Each number is 128 + 32 x the weight over its row's rms, rounded and kept within 0 to 255. Layers, rows and columns count from 0. Numbers have three digits each. The size before them is the row's rms in percent of the matrix's.

# layer 2 MLP up, 768x256, rms 0.0731, rows 429-500, columns 64-127
116:130158198083159170085166120112132136155123107123138103106122064144147146120150058118107202179078089127163152148172097137158124111142096133093085102144154118135069124079106150133152102185132110
096:125139066112150109134104126116153102118182120132079100067086103107160135076074145150107122033152189154127121111143158116101203098167169078125060117150124148128148109216114104108177159108148173
099:117128133117143122109169128123132151181138066147158162128125118143185111125070095135141076126122130205121113075144115071081172116128131096099125166126091162131085134161134103098022107097133192
110:126127135145119120196138147162106145135112039107143100080099138133123121126080108105116106142196067107112120181123059087152151167111108161146098183156181115119139103084140077121108097168134077
104:160141155059123123072175086155124143104096094094106136165099155083121159117134118096113161082165172097143069129137179138149077045121150039119135148087157135145132083113161076107122100120162157
094:066100086132117118143167173156106170126213140159162110117064154101093153148187094185159139131137157149100129138113080132132160064141151116078092091141125222100082116115129101136132155101159108
100:167132053154144144131132143142050110154136151109078131176100100073134115109048082166105110082100129108123122088110199090093101118157189099183188106169130104119132198142099162087132056090105189
098:107152213123161172157115108110128137123141117080143118099170093139119111103085207141135145087138134130132143081124122133120141133054148093111124196142103115136158151190144089096151135076122128
096:117132152090149119101141135107179129129110167122158141123150125114169032122115139114119154142119130106162145110151069095130071101119116145123117090114141107147106121161130134162108089127127095
108:114116062189175136131133115077145109098122143121141068084114101178149150181112162129122142116168129165189089114148100105144178170084153133157166155110091119159167134117110099124144085132103137
109:119084115105070163146143229084148194145148175102198110116121197086041112124125090128170092170112152129086113160172174174145166087114098111109126103139106115087121123128116121107163177136146172
094:101140153130115123108162062096122118130113110117084100110107143029166084179146144139076181093202109123093113095110109159128168103108157171081135115144120167102191205062174076181117141192083183
096:047169135200121150131141105162176115133111109091123128137161112140143132121121117094099185152046173108160148141090109177118117098081126137103066172119079131151092140135136128158115108104089105
100:121117081114157079161184148132087045051126123190108157131118149070052176163202145181057115075139153114122169090086168097133130147108123148144108125153099117175111154157108161120174109212149142
100:146131092143142166133100110136138120108178180116201086140151160095135160161168138159165103164122109151156100150108132106107176102140139154113137180090162120103108138129102128123126131142111143
109:115129159104090108109133159143099115151126016072094145148116121106110154170174063096108130149012068068154151190096156149141163159109094153127150122124166114172141148091147123122143168159134143
099:082121126167131118102140113120113139126133109184093153165115156116158203121150132129101087143150151112056111133133156133157147128142171101163103182122102065108212121163144092153105106085158163
074:089177151100147154155098111152139124177085165103142177194088146182134170095131203110110127150158128092123168126140114174149106130113149118123125135137148128128059148138168179098152163137145066
074:164137116159204097112130141116106097159150129108162117135099118126089145105133165165048127136134102148177125156132140126141160093162150059223127048127137136105144128101135144119117117173143052
097:119137150120200114164116116141140113101163092161098156175164090163160118160130202082175142104141151127075057148106193181162128149083111121139125116118146152110190165134115132173117095184145127
096:123091107164187159090143077120144123075152139174107158108081121135139158110148149073116072141156098127177171101126168116091101118060198107110153108111123122188137124089086100117152169110066136
086:143137118040163151056172082118132166104163170214121196147109142118120160189100160129149075068104074191113126128097122099122160120142157159113151097127110161186116121123141098147191108087139178
106:097143151045144092146154106157131152084123176120165162174156056119128131126092176122140122120117089139109187066070146152120163116113099176142086148126125120136043099147089111151148106151161126
103:121210147106096123111093065109117116148104127140135112103148097104130157155152097182174120122148115187061149110129162102205151139139134177071121100136099114149098144159155134144073188089147146
091:173173129155092139123154109050085116222142091148141072085136196180096126187132102157122145147160143102110140098161097110114114094156141155133137167177119085170110117169120127147067110096120089
102:150151152139093138127099117114103117128094157133127146073137147138109115173104157101156150143140119100151200172136133197144124104086129133146117122136080148104074130119120094101140134076108144
104:150126083190144098134099094109116073145118085109138084089133169170169122126118158129126173170088154102170121111161074186093136086170122151120164143134153061147120110124146200105132195169168096
111:097136146110174134128166166092174111105128107170177150158080052132126083025138158134153132125125130145129130096141055109126117098109107194159126108073166090168174134108116128109085127120134075
086:067119130181136091093139180121166105136130091095157133142082131150094134109134133154135122179120116154123130120144124165099132141158147132150132134125156128118128086091099133163047149168143070
092:106112134077129117176090126117101162122097155167111083075134102178141149120153195154120137122134156109109122127188118172138107123160107117152222141101073104172117132097093086134073081115177089
107:147125162096184119072116164119132109171119140132134081077089097068123139107107086157067196142125090185122118122182063135158193114143168180111119096148164195145179124091090173081183152148154132
110:151127186094099132173123150159166124170073130108164135152155114121132087122107149147111198160152119135133126156124135172146089187052077131103102058089107099133162123094098130060082131203157073
119:108111114126131148140122113182124110155118152131178137131111113072095117093136160152043088120091170115186092163120126115111124117133177139145178107153155175143155177117111119142158066107168159
104:113112123161118124178144152132136134147107138116093123155106160147103103131112131115166123094160134111075107138156131175113146120128084104104149221151138105145150159108182153171095070188103147
098:138114085188140143144120118072118135126126057102092136096119138086142124112184089149133115128056078155159120112125125115129117160028194065148149154063156182148111126065125101186146163144119130
098:158101152186129141137177155098152112173179118159106221117147163117139117091089188121124097105169137173085155165147119118147143132115062125193082134093127078132123136165146146151126095084134181
102:127081048102195114132118126121105123120179100170068126127144137085144100168137106121118089114110155097138148102114112093079117143116168127099134133161073096185096214123070100123102132151086164
088:143088033111161133120185091076146096129159081092123172142074104130102069186145139148135024100114175128108113116110115113112114101120178130145138179138172093151096116121066027142094117092133182
109:173106077155158128159094156081126071159166099057121112132094147094090128103152170109127106134090163165096137182112142143138157151113123140173156171117113114137147201119140169139115103177135108
100:100123095101176121192116137184112109098102058082098183119164137167140111107153138086128175103110091148109097121162094107142131124087158174081180107121147117125180098186142156123135111121087114
115:068066125156153119140109087175121116111095136147121114113113087107148143110243107168096093142132167085177136112120125096126095139197169154122136159103125154117072078110107102104132154124091123
094:138194146130070125111077124071150134214102108136177199136112139170166126085143178134137093129102145100082092156108188157119050108129123115154087194139112089143161132146198091154108095150069131
101:087166154109085166133122109142141174100137153152117109149189131149169113119095149094209089098120046162060166113121130131083082154054164144128157191135161157155168168193170111138125094125120165
095:068163146141176164113111159166156155149113164191076142171169114115108089189111094137118162144157050115142114131157145147108154141062135147138085097112143128130114080114129061098119068200111091
090:157096137157131130114159113128085079140157100123139140160116105070057124146125000139102107130143178107139134140106170094170175071119114113133131119104152140201108174117133131074120160115116106
109:118128084123164149119167158115116129144100098118144118118086177170051126166147139101117166104118103139128134136164130104086106088155113076111142197106097126191125134066090147152162155063130123
098:173202136097143151146073123120141102189145167099112099133111129175143124114117184147179107111132136144099118122098079118203097166110123148109156184114084162173082178199176131130062096162146107
093:075162086127108163098115136130136146031122125123180120124143129145147107163138175111181154085158097181105148097134148170127076123057112138177153161076096175092182099142117086152166091168089101
097:198179163130148130154128119038142166128165201123157088115121144172120164122073162085147139084138151168135113139152012150116116085105126117143135131105092093130139155126142116090126120091129087
107:176115178183083156144070057134149121077130156165103181087201134099116153087090164144129099095117165124184162129164182156155134098097130160155149113127166136123156118223120123110116153122160200
086:105139115188166122119126148163086124136191126087123129111159173136083099111163131114084134146153136137121175140160181105175164140121218137123122109208079074067172135139144083186099101109143118
102:109128161134048079139112127146084165083143137109114163158138116158140120107102109112160102109106172101148144131163117153118104092217165133099087112157106118112128118106099157138112092113169151
084:079156110102100098103109170123090128089142168126129157082121122122043139120097086154129096147107076117143128135138136081133053129113168222095120135160102168114130151105127132135146087070099146
080:195124143147156112146102114038050111134129120163084143128155129175105131119165127112154112131094089179134154093110101125156175084152106115106075094136110141062140094161114186141115141109168068
116:119159170114157142135136114109135083138034156123109157155117135166149065179121192119081196115170106089100162129134118071160094150063149113188099079126064148146121132124156132150153119179151115
107:121179113074180138103096074122132119109132159105147086120102145156187161114122139145063110204145161142119134116104074093122105141167076166131139143105145140160192125108158162141113139095162110
111:140146096090130114073138143128095147084159086166143068095097092087170138098125083131121101080130158163139133090111180129105132156149176181142155185137130129166122137112121136190092132125120141
113:147139122116141133125170142116145092126168139101086110142115139161112159080087135071094145129141153179131123125200174164168167157140113080088110143106086100184130138146104124107108122115135173
104:131147134181158098106134240112110129091144141141147156089118129137107153092231169133152121102169111174148130105105117074127166097172096166171110149108129103144152132121118166121147172113165095
103:123082080131167124147121143105101116110152130107165133079157106138110113149149064174094192144118110106128121208137108128064161158127157159136145093105173123151074151095141140067105130113121090
114:122156202153100147108134110137117108150144169168137110134170137146108144119124162128097144158113132178119129135152189095114041138121094174136042089112142151137088084098110119115109186105164114
083:093143152158139096107159130160136118094067049149104139171145114154118150123084114129105140144130183094125098089101129131105053091132142179096128130114148113157136183189144143148079146182135145
090:077105105111134099113121137173140127153133125141154114178168072184112060089127088099121051125178143157142062099159195126118178124144162133137123136121121111131078136120079091127132195122148175
097:153142124148156134128190141094116080115174111163080131152106066120170159128139103190131102160153084117119081109093095110144105151152180168160186129100121160165134129110135133170101098118125189
097:114122151116135147105179137116142133145130128099107113092107151106081142132107141180106126137097171100171067137155141100162185141197174124140143134174089101133096137114099089076141123143185211
093:152114127030087138104146084083129148107152206153121070061094154111128106079198190107165097118117114174117157067139125172162141105107042150111164138130086093108121172119077100096098082117119108
085:129125112122199145153150120157088087139138141110101118144105110105119091019101133156163155123118130154135181109142106093071110147086128115108114119107147129151137154093191155095145114144136049
088:135108140095119100129096059109115158142139213109130115080114102120111126097136154144071084108157128113132177085159127065089089120178121091164153102119109144105088126109107095121162148132141094
111:125134051128145127110115089104172130109163173131160142210148161138125091153103143130179139026120137154097115096091143126097127150109160159065172148093122209059087124134168141124138122123125142
109:165097173125124091147109116100129098158107099123093124094095140165099121137142092173099141181115113097181134145113100138116160133140085142104151126144146134145126179061166180141088145181172034
105:129112090141143116113111155148057146122150105189157105177096154115136134121085149202101110102071103156157118137129117104148115175109111088136144149070172182083137125160135113142117171122135132
111:115101148168168146183116126162105155074122158137096080153099087171164096147103104136169154074147173115133096141111101133104081145106137145074174109082117137168106124177112171156088121177112127
# layer 2 MLP down (transposed), 768x256, rms 0.0672, rows 429-499, columns 64-127
106:140114097149142000108129139153133122157164142155113184169105142152112126103124160152143121120139101100140108092190133096162139104099135090165119140157118109135098091147120128099122140098091153
094:117069130155143000073125197117121129153151125122154114149121097111131105160113103086096097095150126149136091120147093066105122108179194216131107140109120138120081133166140116110156132109134122
105:151131134157102073094140161140119116137115054132168148158147157112166101069081154178110110113137131199092140082094096097097138139100136076093122155125119162083105148109143130114034157157084167
105:177091122150086000149108097119143132093136098133135151105133125176116087106113164137150109100136106162154124180118132214135151161098150190100104138111107093155159088142118069142164138093126157
106:162144139129136183119095103115095118179134132115188109119111194142034143107161115149112111132213132102107162121100117119162114150095173093133142142150098114105166175147146144139142170108078109
091:119117112123159000129120135147099107123187133136089076120150121129157107142144106109144128098084121179128142157105151138112132164118174117152166148126103130136111102118119093121137136136113131
097:093099078162132000088124114136077145133133161093123132158155095134087162118133112179118136089126122146116136100115178113121125092108169136174128102137107151095140178131076117128090089087084110
102:134126142125110060126118123116118069131138115113071122130085152100086150060159155140141155149154187171185162139090137167205161159099132149164144147131123160226117103140184074091120071062114141
101:093098199113157170111126136120132102185089157190163092100130167111081120155141069102105148186064115117131124116145135133132086110147145187094171117154113066135147158083171156121113212123117190
112:096118112160164142136161115106170146113169115107180095132156123202148186130148151076171110107163131107212121125188165085157135170087099121152158156101115101146167132126169106129126124160083192
106:128137115121097255143124169135148189109130159135155109127104136091092095115158089189226088162186106122075141108151126184125099129061143123116164125166183071110133083093125150104127142123117113
099:126128105066190117079232113154201113178124165118125109117113127158110116178114172073126190110100117108080135099119126130096133085120110171143123105117101111144118138099102135109130174119085156
103:086115111121082031164114178163142132124120107104124104120143103130120100094089104080106134198059124132205147139113127144077125082113074119151076100122105122169084134155148132133112138142117092
106:195115060135125204140157142075119130122134117146147106125110153174058168131151115103096145091186102110132143175157138091189078062152048085087102141134076121146111143118144145134114136151111159
101:162112092133133255106114147099148145099160133098176116157113127151120191150124112153151112141130092115168154089098143135117160121146128140125153159106073158116112126109137096105104155133161160
111:115162144121160107084137122127152144128157113141126163128089137130167194092100112166160131141133110125177119115142165168145153135033105155168158080115181150140147104144093081054195113137136126
093:123179152139112255141113083139143140119061133152115149113154122142165161129138136098117102122142155108070167116155113138110119080185049141181119126149136111129194130162114105179082161136125112
080:185112108163127255110093133122108081124100138119124149137101167144148155083130098033173121109117089103137116153143126165112117154101128110118131101142092145112097140166088120166086152096107115
083:147156156124065202116103146089063157129132144115180117175128176086148111118128113094135131190095125155108191114171113144113158114123184044092085105130049119150158132080093108178138137162129176
100:120145139135154029150075178111146143155153094114150115138127104112098144120152135132123118139172139106090092131151114086083073135138150093130136126099094064100138138132145109149145122139125130
097:157106153152131255093142102152136105096128159145132172138116121175129155091156127015124124142146084116158144125102116127140079094076142116109128141132126134173156110133085114158150163142091137
088:097119105142153255066167110143117115148158134121125146171130142180083121147132136071153143051118063123105127142069165148132128136197108120099156070169150162124119146125115131121129121149081157
102:144107144082166000170160071126135152135103142077151109156108111120108108087120122147138128121146142159125133083114136157136154127168062121107084149109109111144088143105085120115160118168143151
100:074138109152112000138070091149114126131127131185158139097128119057119158152149079176174129122093111152118151135131147116167183127106112156099137106141098116127085099111179096118086152121192089
087:149125090117159255130146114129145134138134148128131130134117097079160074150117162122092099118112144158146116126143115120188127207119208114138116141115094170109123096115139128052171137111176120
105:123165129098091220148106136163181131116179113178119164160089099191124121132056175165146087120125128069068092090100105123137165157115116111160140074099098119114116086132126141111111117134140073
114:138113159126159151103139118108120107164172171146115102134146154125121080091149074107087093191171155123175142199089083125108106102082158069114143182159099142121155163083091125084074117168158158
108:136093133149127255095165117155099089108143099157167191128134114149083171155148150083108134147136113041151179163039070161155125140196134127124163092124149162161088120110140104112131111121161103
093:121151171116094021137198132168109157107088134129128158158107128117126167160162091106104168138107111122126141143126109097155138110079066154127101109125168154150135140104152157113144094136116148
095:088097116075131000162060143106078119113100129145119168132123082155103110114141170153078165119086125124126157144106118153106124147157044077137158077150101097145107139134130092164091096133175127
095:160143146158131255130119148131143089106132128171152065067087121079165169102128123106120121112140171127079109132122124126126119142100122112136112132117153120115149126122150142112142130130098083
094:086100080127138255139134128133123110092156093131149141113122109126117114128173137105162068074163140126164149103107133130142181131167102121097122160097163165158128114152135119137117117094123177
118:075139115110143255097095158162085084161100118130123168135108155139129137094151160082105125121127127145159138146101134134141126120134132191130157166129129150181160157129110107112143060099137166
105:139150111137119255160136115111113134103137126147151093080119139118115130122155143127146136161112137199131117143158115132184177105053133130096102133091149157124136168127160123128154163155125172
100:114120113156118011137143142142134087111086137135143139138116125161143132131111140119134139149149081203116119167091093136133159174096147187077077113143176079125156096110126155149158134136158128
102:105160128112164109154129092145138195141115143089123079166159125152133103152161079176086141203145134150149117113136151117156132129156134162057152197147130153147135106120150122096157153124146172
104:104120136106153075061120133119132126175175107192148121100162130139096068135116093109093132105085136120155092087153157126058162130144170156102137155142112118123093181152084111178099152163098126
092:130105132079134255142133119103120129129185093139139151163100102159139086117173176090145093086122109164110155099107140140138091146093182098136190181153156111127094089128093102111056111126118158
117:124128166167143168136074151153121120128103122080118113151107158099156153102167127128136121117118143128120158094144139178124160136133151085152154201086139101132171194140101159075183147135061099
097:095074082067122255161105129204089100089122134100130151087141125136092097116123126117110169120131092133157102155172083132164158111104106162082167121134169156118118100154123175170148095139086120
113:143104124147190040109140161138153127159124124084105163113175105132105125123117167159166107151135111126107133097066068130146164175132091096131164081141127177124133094119123161138127071130041208
088:148084107104109000099116157102113141184158149151127104114133134103125117154137108160162119073098127112164136132105156129164094092155144136113113094123115139111083104120122068130129099149126104
101:080146094152147220136169099228113140075149141124121169067113172123111147135120157144102174069115116130121146183186084093109101093113176164120134110085164141093132118132127134170128130099085192
095:110132083134134255125093114089129127096135149112148103100117148116132164141105109144115085147133138116145118122136090158124113117148133143096102105119118126140105125136158128164154131131123089
098:121069154120106081172089133101093156136111113159121109148077167027136148100134119113113135143129149114133104068113138140147121123171102141129081124166181128065161208105145076110169100118214166
105:068095119111149255107156149124154139113140121132134115108097177179041098132152127077128128091133152106112097133145168112088124116148150044140149169159117163151153107111130137160172166094109129
102:154157102192125255161136148127152139123166093189191090108110129142204179163173095130121149124115125173110156147157160121061146086134108144159205175157174099186141133144077151164164120081116179
097:108068137118119178119148115135054136115105130112144121135117117132182103192171116122134113095060095061130150140123160067136118130135136163122125101113127098117153124090085134157083103114157160
100:106153164121137255188130162135145086119133132194121119097110094104084215141123136136112150081144120125116145081097145168131084138109149118132147178141103140132139132139133200096132141133153163
112:155120092123076011095121117129116079124106158147108095125147132112105125145110153071100154140146139150166195157103138096152103116104104185133075142120181161148088095132073122109119135136111157
088:132048129134113000147130086095174124150136092177135161120110163122154171083077093111173144137104157167136113147187075089138112128149133105105107154142168143117140161153136129123097116104135122
103:107134142135091000133151112125107162077162111078108148124127153133092115164118113122127146086104147108154117092124133140090113073219189100114085107124168120080127096155129164153120163135163133
096:117174139141099000136132183130120127085146147129101109108141161136125130139124096179132137125146105138136137143105134108116063136164171197142100134158126121143122126121133146078124150095136094
088:169148116145116056156121114172080133077104103198156099161131109146136106133139132104179090160078120147098102153155182142167134055156128159110119108151106098121102167102175196134147086109144120
109:113096129133144000147142129160129131124145161163112115185135125089077160138137123219131141118187135118158070095128131113148138102133136152100107102088141091132162155116139127098106190125110115
112:177143201060159187065110100111110118121135156128078112149141160141130111146164132097118099133147151190130154102132070122125141162151133186048193130108130094137169089141107074140135143059162160
110:160151158129098013119184096153091134127147129117069117153140111062126098141132136120136111075151196134121152099091153107104173133183126160127114210132146105134119126118126150109160123114053100
094:121121159142156000169116083028157109161134082107132164150141111097116131157097101147143132155137151145100135176144118120177160139160141079126126105112161154106166110105131154092130085155134113
111:131175170209159099094121217148155129113086080094156100131144113122121128084162153161093154102098156207103119112184092119098193053164098108149072145122132168134184115132084147164201194125125089
109:068154107146123103089115156135142149107121117160142136135085104159116098117105193119123062112146153122114215143210101081173144135111078162098093122086119172080072154175182112115114136163097164
115:183123113081086150174114113112111140091135156084129143110141114148164197113168087120086159058119148157102168185185163128112113157153160098122075118106182179093149090136177167087131135186128129
091:142154044142131000083118133100111080118124140200113108137138140121095145100149125106151127121097177126096143124064128116162136127118169126180136138159109165160134151112107113116118180197135048
093:156093123119116000146149075120164165110123116119085130097117185033127142186111113181093203182124115114150160180091126129126139106147170140117110087140163088122164131106145189139151061088155128
094:166135084105120255155133112131090084138157148130130141133106089157147157160105141140132119163173093112145127117087105102147093163093157107115173145114098115158143143131115158153099114164111164
102:137102159174143234140140124118212122108093150116152118140116172170143143146110121143161142159170121125155117090155194141076091153132148073112181117105145113153174099112116097098113129191140194
089:185111104163152255138101124100140107142163086137100177120145146148118167147069097121144095103125151100141100199123143076093139127132186124120136144146102117152124112136114079187165203107142168
081:151078102110183255118133153151140091099127111056126127120166106118126120110127157092136076095137158125134158134126153090102154101110185107102131142104103097153125121116165151110121116094128102
088:132080152108178223146173042097129132135112158113107148147185139056120163088160158215102117113142098139103156103190145102085101108098135122148175128108141125163138123123124125166105132125127088
116:119128114107054180115166157179103091149089087147135111087163084142106152131164169129071109186130124118133177168125126199147149116121106139198105070157146093197164180124075141140160061137117090
117:124122161128120210105074240103140096130169144125087127154098150158118145116131149094101114151149150110154157103083117200167154114127097164146102084152184135098128127178144131052080156095063090
105:149113060131163255117121153132126130146180133203155104151121152151133124107091138142121080079094120145130106150126118124134130183119087111111174154099108160095143142158132068174096167105113134
# layer 2 MLP gate, 768x256, rms 0.0762, rows 430-500, columns 64-127
100:122151134070099127162155099137136102095130106094102141099145115140117176043092121119178169130121177147117172118120183130117146108133125000108122121129111140151195151129150111127103166127158144
096:102153210139098146144080117138172121086124195114118141121160121148118104182118115139156157150136141119113179123167120130143124114117097162087128183141135164116160122132155128159135114112133142
104:157134104093157107087179183129159144142167120093155067082082104106144100128152113147086088155160116102121151142114139087142173102121096160105103094129124111153105102087099113129119166150127167
101:167110121182102096137087126097137090125128142098115090171123124138133133106158030129119174174107182153147118185164074140180118157154139145150120097120147119081137206080121200108095146170136068
098:083092142084093186100148179122165149162157134153179178088077145149083100104149095165129158149164167147081144109128084137130148051124065112085085124144123153121082139122135129118110110102146146
094:140151077162087104125156157116086143133081190102129102163106105141155085115102116134103130105115121105109121115043186133133117142142182138160162131172112106088213161089141160121115067143120122
097:073077107103128165125159121154144174086065161100161137135107077114204125096101158150127180161164126146120149123129130094098084150106149197134096153114120151130141083131123122164156148111087137
099:167113123094117140172107123082110147138095142108072151093147163146126148121137155168104133150144136117173188115166127151128135061135108140110130082097124134106130165115152130102210177135170196
111:120158186110081175139104160148140128062124100083162166141176146154135121098127100147113180116150120135124133128149161173142116131098105130150099121126120115082117126174143092126041129082105124
109:114131091111176170113111067166143147110105138143136112103131188161209105125118119106138154128152107163142132138103129115097096176116161117114138145150122132114096063106103142137141069137080161
091:123106119065135139149106099216170082160116171105094090147112170151101162145194126094094143118130146139111139110092169148116114120135130111106134109092098113118150159092077155161124152200120198
100:136146100081147135123112163165173143125135130116131103101116096124129091124095153097135122135101185101101199140114119120136073132092093084137092178153105127149113150156153094127116117115139139
092:134166143103116104062135112170147145148116114085153120158157097095161122105115163129158155182122152108163132090122084176105155171147150176171144090102136149098165146084142084118144174139147106
101:137141157138102110109152155137148091185154092137091142100122117134114048069116105106099105124151140090116129145142149147161108120109092102131143107152116107148151147092156131140130111127111125
101:110171121115103149160128182144104121127112108082133157108132115137108108121183151096124102141146127146108123160062165143162154202197098123137109176116111155088133166171116128104109134155087152
096:137042063091135140146165138110154162146124124095147106162120074081101097158066132177138145099153084148148130067105106126137158158116140091113167098104116172086035126062114158166168128217141101
078:166104128179113132115160143139137093109131056096123151078184119127135074108139085108132100145136150181145100182139118137102150154119072143120142104151127134092206146081136094180119070100080167
077:109102071156140139119128103171124106145134077202109102099129194186107083148100115105145140151065107115160111160110148118152106127126150192155140166137186075083118075180108160085143137161124089
098:184142117069105132150125146152077143119130145104123110139176166145166149132140134081170168114146131154143154116067168161149103125132147108073109191130093108123138139086109119093139129104102123
103:115126097119146153160077188108116140186124101106154065130142121136106107150113107159145111133064119136100096166143129152164161162170090176138150131167147101098082157169155153151098075142163150
083:093074092176131161131117158129112139085109108068107091126170111085133109117129092056165138155108179109115120112174192126139124110144129156157100182159178087100107077059115160087056144204094130
111:112152104091148171117135110158156161116113142079178169155121054171098084147116145091141139106139093142110170094110156153149147152096082143140100165145140138125052165144124093183173088153131133
105:116149110156109132131109048104140141127104136151143089108141125112148157163163090176175120115131114158090157109137126139196158152097107189117166128119090064184100158091188152128074179134176084
090:066095091104164149172127180196159141118116158127127166119068052089117156054152065091090094144086102166134108188144085098154096138155114120127104131095153171120135127116121183115197145183115117
096:092127124126136219164063127160132172067121171110091145114086109116103143154109117112145135085197095140097095090124149155084128144143121142108194145134176171138107128150189092134108081133104150
109:122088124108128132082166150209120160122153104141058108145115086126173107115122134157126131136082174154107118134181179120183120094166170201121131088142221105078156121106088088173162116153133148
103:068088062178145177163088131193139141125142117159098120119160142139137128151119104088187117109150124151116108142162167156142137160156107128107107137132146165105104109150208140133128111128080178
087:144127139120103135143151175141156091096205165173133158122096173172171109133129156107126148131141119159129106156114149137115186095200138136133152164092156141087105106141144083123094166155076166
088:084125154157142138100114140132137161111060129157142136121187207155095146117129150092151171133217172102073119095165192145164148145115130089142114184120079174123204140112112131142092087131120142
107:083115054156086116139162120133116097078093114116108146170125181192103131143097133072168069093119196068133143156101181113110075178108073096161133162090146124102056175158172168199077067142076135
118:154106102175103122135174135105070161096175107102147196112062115136128116102164117111133097131147152156176124106119137073116173137154141078165130128132130147089127126129136123144141164119152138
105:046141165110146198096101148153142170080113097124158147131157128149169124153137157064195165089124135131085184122122137173138071151145121101133101134170105130135180088143134069096109113049060122
102:120154098109138171066147071113083134093139103098122139076105117102132155106154094144075131173186121178160125175160137082153131120119164135107163135095172138137122165157146157117151130103080186
094:158108185108161133163109115155106119086119087100112105111150150088129112155176098120148120107073127146105132083160161115117168102133097120163165159098061119106096164121161132117081095146118140
092:176102094068152119112151110073191081152130105119109097091148156122108147039170124112108079128151154110118153164128147131083164108105157026219119083105153083080170136093119141150090168151148111
104:166063111095152153129116132191116098117114143080047166144153120097134102164137111105140137123163119169070127154124125121109124109125116156136120086146090103108127112122135134078153090121061190
094:112160112125099184134109143153106126109137137134166113089162137182127139124095064066118159175167098085104097176138152079135161146123079138117110131147133148093175184108171199149140127130109109
112:146114166092152128106182126127146095187102086099116142203155188197105127143080068134107098181111149156093068110151170080178110137120134086093096084151109106088139096096127120080104123104149189
103:092203149162051128095112102113136225143130111151167095170165108144125155138136136125142137152110147151153149162147074108139127133112126146172059112168111149095129149096111116074199142104157130
117:161091101128163135118138118084102138102115097092118072164093186119085120088096114169216118114199168116113145132177120129171095141184197142053145158108145092090114135164141084088141161166158125
095:074155133105098180115093167160168119189077118103117245101103159184161130081143184126124103124087145097072081146104205162115099114129094116133089154179126127141150139167215106164132069158085126
105:123133064180188144109151148155164119110136122127146131089140144146084136138138090098103147136143142064155091182182102053192171094174089145124116107101102087100123064102100149115149121121070121
104:165108076147097145131145133061106154178168126088182136072044147146133134095144120113135122131144174150099057123126083119148115092152128122109161145167068134111104157098124184186151139114116102
091:109134126113161165168108150178153103095151095138085147124118075119136130137131126164134134102177094145178122138102184070173145139148092121096118149099128111162099079112065087111116129104036126
105:081105164139128167118093132155131193090087167159104146118140101124152131135143129118121111129176164079118125072141109120173108128076124160163136120138144144052128123123140044130170114097119147
098:127074137138162181117143123159150128116104134135075120103127158135166120072142089088124084155156122174157117191129196121084116122125187139125152109155174041102084092061103151173138160088121145
092:125077154089135140147181171173110113152097138142113135142072136131103102113137079096104111156144102109140131102146119144126133142103110192158147108154178095146169108174129106148039118119186110
101:115140139079098128138107156138105075136090104133108142141146087091158126075139103175139167178162113079116110071140146084188095142162132158102154149082135144123114113124134170114115136153156181
110:145127131099105118129151083127140098109134103148075089115143135164140108140144103117115154129153131101111052133106111146105081165207111118088157159178130147099194114101120117136088156173130122
086:136202114099154083176128128173127165092137135081145048124146116093137102096109108129092123123154119149119179101138164175165143151094147170164129209181101106116159147130121157107145090112117158
103:122141188134095175136096111077093142108119150091111131150127110170123077117081145135129094110141154110175137141211137136122123090181191158140122100157073132144121165156155122172073099075154166
089:119172134137141151142079185120093123127101164122137140053107111156061145114159081098101149163180096101106157137157120094149085139140177161067160171181101124079037180166133138139118087085085118
082:133137149183142136108100128071139125062131162079149219157126205128157147097150155092142181094084133162122148154135157106082117140178162100156111102089109097111129142187174105107209148063157163
118:109153159120152082140117134118117080173101204110120136198133165154138127153114157175098178133188091086161118119108086086154120141066173121134081120082098163174125161124159134084130157162175119
110:176110222100137166121054099156096097082115108117116075156129166136159146103151104094124107136108198180133145131154112170150159143123156170044188193145173118139168180149141135193106128159087169
111:157143141103143193086118158140138158124120128129148073031141094135172138073045164128098155093101136130149110125167133187152089155089111130163132136130127114173142169166141127161083161108149145
114:206153124142144118150172137140154088160141109069087083132133159139138177117095137105085136127176180185115109118158154169156170168129106056083119157120098113207130138142095160112117111122144164
101:069115187073104116121103102151136179101121144136148122104139139164147110209123115085147137146159106128146199077153135133105149121171171139128092150154127142135161113141195107171157145092133165
097:100117125175143164140096108155138070113150089121102122093113163120167209165095141100176145141101155120108092158138116132128096124088180071170150163106153102120160153145117081125142114140159150
109:184126110000156130160123120181137127129131131093119123088149106159198110134193128111133131116149136104032161136093083088096126094121168147097131152154174165096142117138133154148137149139130097
084:137084091143193143153130135153158071143110086120051124113113150120148122136110072069095141179122111139153143142167158057117090125123164166115147145094143086118048072153153155113099156105137194
086:124225075136138150093119120111097115164191137076156145112127155205132140144147157049147052123121129123128085168110115133137165188143159082136150152103136117096128150138093134095088190095125156
100:132152153177144133118090155134161192147064126073152127139170170150136096127096194080104177101104153159134161187182107137101159125106077142133109111148151086116096142139156117091128133152150088
092:135162129175162185125096085161151128078098123136078095121144114187193100112085151072169123129124093145138150162130133139091089148058152111120164125066166150158130094160143203125129136080079123
090:168152081165159160161114101114128088152218080167097186136122136154139120124057124105146082113091153129119093165126177062093096142133165116165120182125111130195147167162180116173122163144129139
084:078162159155096129068128098132112188106087152155129148138168129142172145209127139107108163181110075102109104102112079182170135140109077154085128127151138177103156112105128032138139132143102184
082:165063120201104128136103063160116105155120025093081148150171109151127096147077097156140146151114161158098116127078135176169141138141123185105132185129151073112152163142079157176090088138105172
107:186154085147140118182134104075120078138150132121154096095076125172121131109106144155132122113105165158115129144076130086092164129087151224121212205128149077149123103144103146090152115096164092
109:142131113138089139038177166119188141082122149085094145118127179128142201060129130102089096092174172126137060079153176122172135111136068093162148112135169079128194048155094109084131153112049163
096:155113200081085063109141131130156138163077103083124172092141097111111113131145115101113158167187177067168135096127131140136133034155142144127077045207089109151121127114064135125164115158131100
110:170146078112108151085115124130169108171139119110113126097147185104099184124169145117092100211140116153131142106172180107124157129146137106174146145170135105080119099112156104087148139094151169